config.yaml
num_hidden_layers: 10
hidden_size: 128
num_attention_heads: 2
num_key_value_heads: 2
head_dim: 64
intermediate_size: 512
vocab_size: 1024
hidden_act: "quick_gelu"
norm: "layernorm"
norm_place: "pre"
norm_eps: 1e-05
positions: "rope"
rope_theta: 10000.0
rope_fraction: 0.25
qk_norm: false
attn_scale: 0.125
bias: "all"
tie_word_embeddings: false
parallel_block: true
init: "trunc"
init_std_qkv: 0.042
init_std_o: 0.042
init_std_up: 0.042
init_std_down: 0.0
optimizer: "soap_variant"
learning_rate: 0.0112
lr_mult_o: 0.971
beta1: 0.95
beta2: 0.98
lr_head: 0.014
max_grad_norm: 1.0
warmup_steps: 200
schedule: "wsd"
decay_fraction: 0.573
decay_shape: "square"
final_lr_fraction: 0.05
batch_tokens: 32768
max_seq_len: 512
doc_mask: true
train_tokens: 151000000
max_steps: 4609
dataset: "wikipedia_en"
Each number is 50 + 12 x the weight over its row's rms, rounded and kept within 0 to 99. Layers, rows and columns count from 0. The size before them is the row's rms in percent of the matrix's.

# q: layer 6 attention query, 128x128, rms 0.31, rows 0-46, columns 96-127
# k: layer 6 attention key, 128x128, rms 0.324, rows 0-45, columns 96-127
q0 061:44 26 71 45 57 47 69 36 48 44 60 46 67 40 46 24 78 35 27 28 52 39 64 44 41 41 51 43 55 52 43 38
k0 061:26 48 62 51 38 49 37 60 30 46 32 44 55 45 60 59 46 69 83 46 46 58 72 30 52 52 62 44 70 39 58 74
q1 073:52 49 36 68 45 49 49 44 32 34 32 61 52 41 63 29 44 67 49 46 37 44 50 43 48 76 60 78 55 47 48 41
k1 074:37 39 44 56 28 48 52 58 61 37 55 41 47 67 67 67 48 48 56 76 47 64 68 52 61 39 39 52 72 35 67 42
q2 085:47 35 61 58 60 50 63 31 45 51 64 52 80 53 55 57 61 56 33 49 53 48 44 38 59 70 48 64 73 53 68 36
k2 069:44 55 48 43 43 43 62 50 34 48 49 35 70 51 47 49 50 40 62 50 66 50 50 39 78 52 48 49 46 67 50 37
q3 108:68 41 32 60 61 65 44 86 50 59 51 48 49 31 42 47 33 66 45 36 41 53 48 49 53 58 45 28 56 59 40 63
k3 078:34 55 42 31 55 41 46 36 44 41 48 47 49 46 42 49 76 35 40 40 33 43 37 38 33 37 59 62 29 35 48 38
q4 107:49 44 61 34 59 36 50 45 69 32 52 69 46 53 54 55 61 31 72 50 55 43 56 61 51 45 36 72 44 29 48 39
k4 085:66 40 36 43 45 49 46 62 40 67 48 29 45 59 40 34 34 66 37 50 44 47 41 30 52 46 10 59 59 52 61 62
q5 103:37 44 54 20 53 59 58 35 87 35 50 60 43 56 52 57 61 30 58 36 34 66 60 53 55 55 64 43 42 40 21 64
k5 102:54 51 68 39 54 48 72 53 45 56 49 48 49 35 58 64 59 51 66 44 61 67 49 35 55 15 36 32 70 35 36 46
q6 090:38 34 33 68 52 45 52 33 40 26 48 49 51 39 52 54 36 57 42 48 32 18 50 48 45 62 55 49 52 56 61 45
k6 081:55 32 51 36 40 22 56 35 27 40 54 57 39 63 65 40 45 47 54 51 45 56 44 60 41 64 61 57 67 60 52 48
q7 094:75 55 51 60 55 49 47 57 63 54 47 36 43 81 36 47 50 35 51 70 59 50 42 44 40 32 48 64 41 35 47 46
k7 092:56 43 39 32 40 64 51 65 62 45 29 65 74 42 59 39 37 43 64 27 47 58 37 46 62 31 35 36 57 52 41 44
q8 065:48 50 62 36 36 35 61 42 49 61 55 55 62 46 53 63 44 55 54 65 65 42 37 54 37 39 38 44 68 58 57 55
k8 049:40 68 34 55 52 59 33 52 37 41 34 66 51 40 53 42 63 51 61 36 30 46 48 63 53 49 51 37 58 69 51 54
q9 072:56 48 40 49 50 59 40 52 57 58 42 53 54 49 32 55 42 46 76 65 60 49 74 57 67 26 39 49 45 39 41 58
k9 065:46 42 64 54 44 51 51 56 48 51 29 46 48 38 56 68 38 46 58 44 47 76 35 42 40 44 45 59 43 45 33 40
q10 096:33 12 14 73 43 58 58 79 43 50 47 58 47 45 38 48 62 56 44 57 44 52 39 60 56 49 48 45 58 58 43 51
k10 088:68 63 56 43 69 65 60 52 72 39 37 50 36 53 45 44 73 46 48 54 25 57 41 46 33 43 73 66 34 63 25 46
q11 104:54 70 74 47 48 42 60 46 52 54 48 44 16 51 38 60 36 47 63 29 53 46 51 73 52 47 42 58 58 51 44 64
k11 078:51 41 49 60 62 51 56 44 41 64 52 47 44 44 59 48 35 63 43 47 41 76 42 48 60 47 18 48 77 48 58 61
q12 122:54 26 46 53 58 48 52 33 52 40 62 52 55 28 57 60 53 68 23 67 49 57 45 53 67 52 87 25 41 58 40 49
k12 121:31 44 60 38 43 64 35 55 57 29 45 51 45 55 46 40 67 52 57 48 52 34 65 53 46 56 59 56 33 52 51 45
q13 106:37 31 47 33 75 64 44 62 49 52 45 57 63 53 55 56 58 47 31 83 43 59 49 47 32 47 54 49 39 69 39 69
k13 098:37 62 41 30 59 46 21 34 55 42 31 31 58 40 49 39 63 49 39 27 57 23 38 56 42 58 76 58 53 40 48 36
q14 095:45 25 23 60 51 58 43 59 57 38 61 62 71 72 61 72 60 51 73 37 42 64 54 57 63 41 34 52 44 44 47 37
k14 086:40 58 43 48 82 45 36 45 44 55 65 32 44 61 55 63 41 48 58 39 39 46 67 67 64 45 34 45 79 34 51 27
q15 098:30 41 55 47 62 59 36 38 53 61 30 27 46 52 42 41 61 53 63 58 51 51 54 40 40 39 72 27 51 58 32 61
k15 101:64 58 36 50 36 57 64 48 59 38 43 51 40 48 66 61 32 38 64 77 70 48 49 56 51 51 69 43 45 61 49 65
q16 094:50 54 55 59 43 62 29 54 39 70 49 40 45 49 52 51 25 48 47 35 56 53 65 49 45 22 42 61 45 40 49 40
k16 091:51 70 51 45 53 63 52 39 38 48 42 46 52 60 38 36 45 40 36 53 51 59 61 54 71 29 36 61 41 58 44 65
q17 113:53 44 62 51 58 33 44 54 41 34 43 40 44 59 42 47 34 48 49 72 52 59 65 49 67 42 43 53 62 63 51 78
k17 107:38 44 69 55 45 32 53 38 48 43 50 33 70 42 47 61 46 37 53 72 63 42 39 55 61 63 22 63 55 53 36 59
q18 099:67 69 56 27 66 68 42 59 65 40 54 60 56 41 64 50 59 54 64 36 49 61 57 55 67 45 57 46 50 61 44 48
k18 095:42 58 64 49 38 46 56 49 62 68 47 47 55 47 49 60 61 42 51 72 56 45 54 45 61 42 39 39 68 43 40 41
q19 090:61 31 44 57 63 53 54 59 69 48 48 42 55 59 21 28 49 37 47 50 56 43 80 60 48 48 49 36 53 38 40 68
k19 085:42 53 58 59 50 57 58 48 57 40 47 36 42 38 47 79 39 28 65 41 50 56 41 46 60 59 46 34 34 60 47 57
q20 088:32 52 47 60 39 42 48 63 52 16 60 18 45 71 25 71 23 27 69 55 61 76 62 54 54 52 52 47 42 43 52 45
k20 096:43 64 54 73 49 35 80 68 43 42 52 43 39 58 30 36 28 41 76 62 74 38 46 55 47 64 31 55 47 48 50 48
q21 080:59 54 38 40 42 39 60 38 53 69 68 54 66 51 43 74 31 42 57 32 64 37 47 55 57 62 54 50 43 65 61 47
k21 078:57 58 42 41 58 38 59 72 34 31 56 33 59 66 44 65 70 29 40 51 61 49 44 39 38 59 43 40 59 51 37 50
q22 101:43 56 61 54 35 44 27 64 54 58 43 51 40 41 60 68 35 52 31 63 32 58 51 68 52 44 49 41 56 77 51 50
k22 088:48 27 60 50 56 57 39 55 51 51 58 49 58 58 40 70 55 43 47 56 44 58 68 24 25 56 47 38 52 28 19 64
q23 089:42 81 70 55 53 63 46 48 40 61 45 51 49 45 57 39 57 58 47 64 59 37 51 53 61 28 67 58 54 68 69 57
k23 090:45 53 60 59 51 66 38 51 39 54 57 55 52 51 48 31 60 59 44 76 47 57 48 56 57 49 61 25 49 58 17 65
q24 081:49 64 64 40 57 67 38 38 53 65 42 39 43 41 41 46 65 28 40 45 37 36 48 35 50 41 44 40 50 42 72 70
k24 080:58 54 62 32 49 30 53 37 61 55 50 59 29 51 53 51 48 63 35 48 54 32 65 56 65 33 63 43 61 35 38 70
q25 091:43 44 47 50 53 63 59 67 60 54 65 76 49 67 40 60 55 68 25 39 49 29 52 77 49 67 58 44 36 56 46 43
k25 099:49 36 55 62 66 37 42 44 58 45 72 54 68 31 46 33 69 45 58 28 55 48 66 71 56 41 48 38 69 55 57 53
q26 093:36 36 46 37 34 55 74 52 37 41 60 27 40 56 53 45 36 48 42 48 44 45 53 61 56 51 33 40 63 54 51 46
k26 098:45 54 77 67 55 57 58 36 48 72 30 13 63 61 43 48 60 65 52 28 56 32 49 39 49 67 27 46 32 30 74 64
q27 103:72 70 51 74 23 42 51 59 50 59 62 23 55 43 57 55 41 63 58 54 61 59 43 50 26 52 39 52 65 33 51 35
k27 096:58 33 59 36 57 45 51 70 49 45 28 33 47 70 36 24 51 47 73 57 47 77 57 37 25 48 46 74 46 45 51 52
q28 095:68 83 53 50 29 48 47 48 62 56 63 32 48 37 64 50 45 44 26 63 47 52 39 40 53 48 59 39 56 53 52 40
k28 092:63 48 42 49 30 55 72 65 37 45 61 47 49 52 38 74 65 49 50 46 49 65 41 47 74 66 55 34 55 62 35 47
q29 078:49 57 59 38 47 50 69 62 42 39 48 50 63 52 57 52 36 58 45 66 58 44 54 77 61 51 65 70 50 54 66 45
k29 075:42 33 53 55 61 64 79 55 48 55 38 57 51 64 46 54 50 38 41 49 67 24 52 44 42 77 45 69 49 70 26 42
q30 085:46 47 65 58 72 63 27 72 57 66 40 51 52 48 48 47 58 48 59 42 36 57 55 45 47 63 46 53 33 49 43 85
k30 097:67 72 62 48 57 35 46 47 41 54 65 34 58 38 58 34 57 38 52 45 56 40 45 54 71 47 85 60 55 64 48 71
q31 095:43 31 39 46 58 55 34 53 72 64 47 70 51 35 60 81 54 61 43 63 25 43 39 54 50 66 63 58 69 71 52 56
k31 094:57 35 55 52 54 61 45 52 58 40 47 60 34 48 64 50 68 55 64 63 46 55 36 53 63 39 61 42 67 58 31 36
q32 091:37 47 37 58 50 44 61 63 50 37 37 44 21 54 29 50 45 43 68 54 55 57 62 57 56 52 30 53 49 34 49 47
k32 085:43 39 49 62 46 52 54 60 40 63 38 44 48 52 57 53 35 49 42 35 35 53 48 60 38 43 45 61 56 68 57 74
q33 098:47 55 67 43 34 46 42 43 45 50 62 73 62 52 48 71 51 57 26 60 74 36 58 47 52 44 45 33 37 42 46 64
k33 089:21 42 35 36 52 19 51 53 45 47 59 57 70 52 34 66 40 48 63 54 54 39 49 33 58 31 54 78 63 55 43 50
q34 088:64 27 44 47 49 49 52 52 50 36 49 45 38 52 51 12 53 61 48 60 55 51 56 57 35 55 40 52 63 43 60 63
k34 102:42 53 49 47 56 54 51 53 65 51 54 48 53 63 63 49 60 60 31 70 28 66 33 48 55 46 43 69 35 50 74 33
q35 087:69 25 49 52 60 59 34 39 38 50 56 49 46 23 52 65 57 53 48 31 53 53 47 50 45 42 50 49 53 50 50 35
k35 093:29 43 50 39 47 58 44 43 54 60 54 68 51 65 73 53 51 60 52 49 36 48 39 52 72 61 74 60 43 67 57 54
q36 081:40 56 45 52 47 44 62 33 59 58 50 53 59 49 62 53 35 57 46 39 60 74 47 37 59 50 50 22 27 27 58 47
k36 085:42 58 53 45 52 39 64 57 67 48 70 48 67 42 60 62 50 52 67 42 55 25 43 66 38 46 43 46 37 45 64 73
q37 093:61 34 65 24 49 58 68 39 46 61 45 56 28 41 49 51 35 38 50 34 69 62 74 59 42 45 47 53 68 63 69 59
k37 096:44 68 40 47 62 56 63 58 39 41 57 66 40 48 51 62 74 49 50 50 52 51 61 29 51 58 76 45 38 37 46 55
q38 091:30 43 27 37 42 50 63 70 57 11 52 53 52 67 38 54 46 51 25 63 46 35 59 59 21 51 44 42 77 59 30 27
k38 089:63 54 45 35 44 40 60 80 53 47 65 33 46 54 45 40 54 56 61 64 64 62 52 55 41 48 53 41 57 58 59 54
q39 096:62 48 50 33 51 53 47 57 55 44 63 43 56 41 57 54 58 47 46 41 56 50 46 66 50 55 35 56 60 45 44 71
k39 088:30 56 57 53 55 52 49 47 60 62 63 51 45 33 60 55 51 48 52 66 39 45 31 47 42 66 64 55 71 53 63 34
q40 094:75 75 48 47 51 64 49 50 58 60 46 45 45 48 46 39 41 55 54 35 60 44 25 53 56 59 69 64 60 74 56 46
k40 090:59 85 78 56 51 58 45 72 41 57 41 56 27 41 55 29 51 39 50 55 32 49 25 58 54 61 53 40 38 59 55 42
q41 093:45 50 37 67 49 54 55 69 34 59 54 65 66 71 45 57 54 36 66 46 35 45 49 35 41 48 50 62 49 32 55 70
k41 094:36 45 44 57 51 46 64 49 47 36 48 41 58 52 44 46 50 43 63 53 33 38 61 66 70 53 51 72 46 48 41 59
q42 082:46 34 42 44 45 41 43 38 65 23 45 66 54 47 39 70 52 28 51 53 59 64 56 56 52 50 44 49 51 46 48 41
k42 084:39 75 55 42 35 48 57 53 44 52 66 58 43 67 50 60 45 54 50 46 73 50 61 29 33 36 39 51 51 52 34 18
q43 090:62 63 37 53 30 39 69 45 56 32 52 47 58 66 47 63 47 47 51 78 67 21 62 46 44 48 59 47 31 58 23 58
k43 091:40 49 42 51 47 40 65 44 46 71 61 60 57 48 51 64 52 66 49 43 58 74 30 68 34 58 48 52 59 59 56 57
q44 099:59 83 51 45 39 39 25 59 63 51 50 64 48 62 31 58 54 35 79 38 60 49 62 60 67 55 70 29 47 36 53 42
k44 095:74 49 34 63 42 55 59 51 49 55 45 46 41 60 42 25 34 41 58 28 45 55 55 35 64 53 55 33 50 45 33 34
q45 090:55 45 26 54 62 47 51 44 45 45 68 75 45 42 54 40 60 34 56 28 78 53 43 66 68 56 47 59 44 63 59 58
k45 082:51 65 58 15 58 75 26 48 47 74 55 62 43 48 61 79 42 43 54 35 58 32 51 41 68 66 40 62 46 50 38 61
q46 088:55 41 62 32 50 63 70 27 41 55 52 73 58 44 56 42 56 49 63 61 54 59 67 43 48 27 72 41 50 64 42 41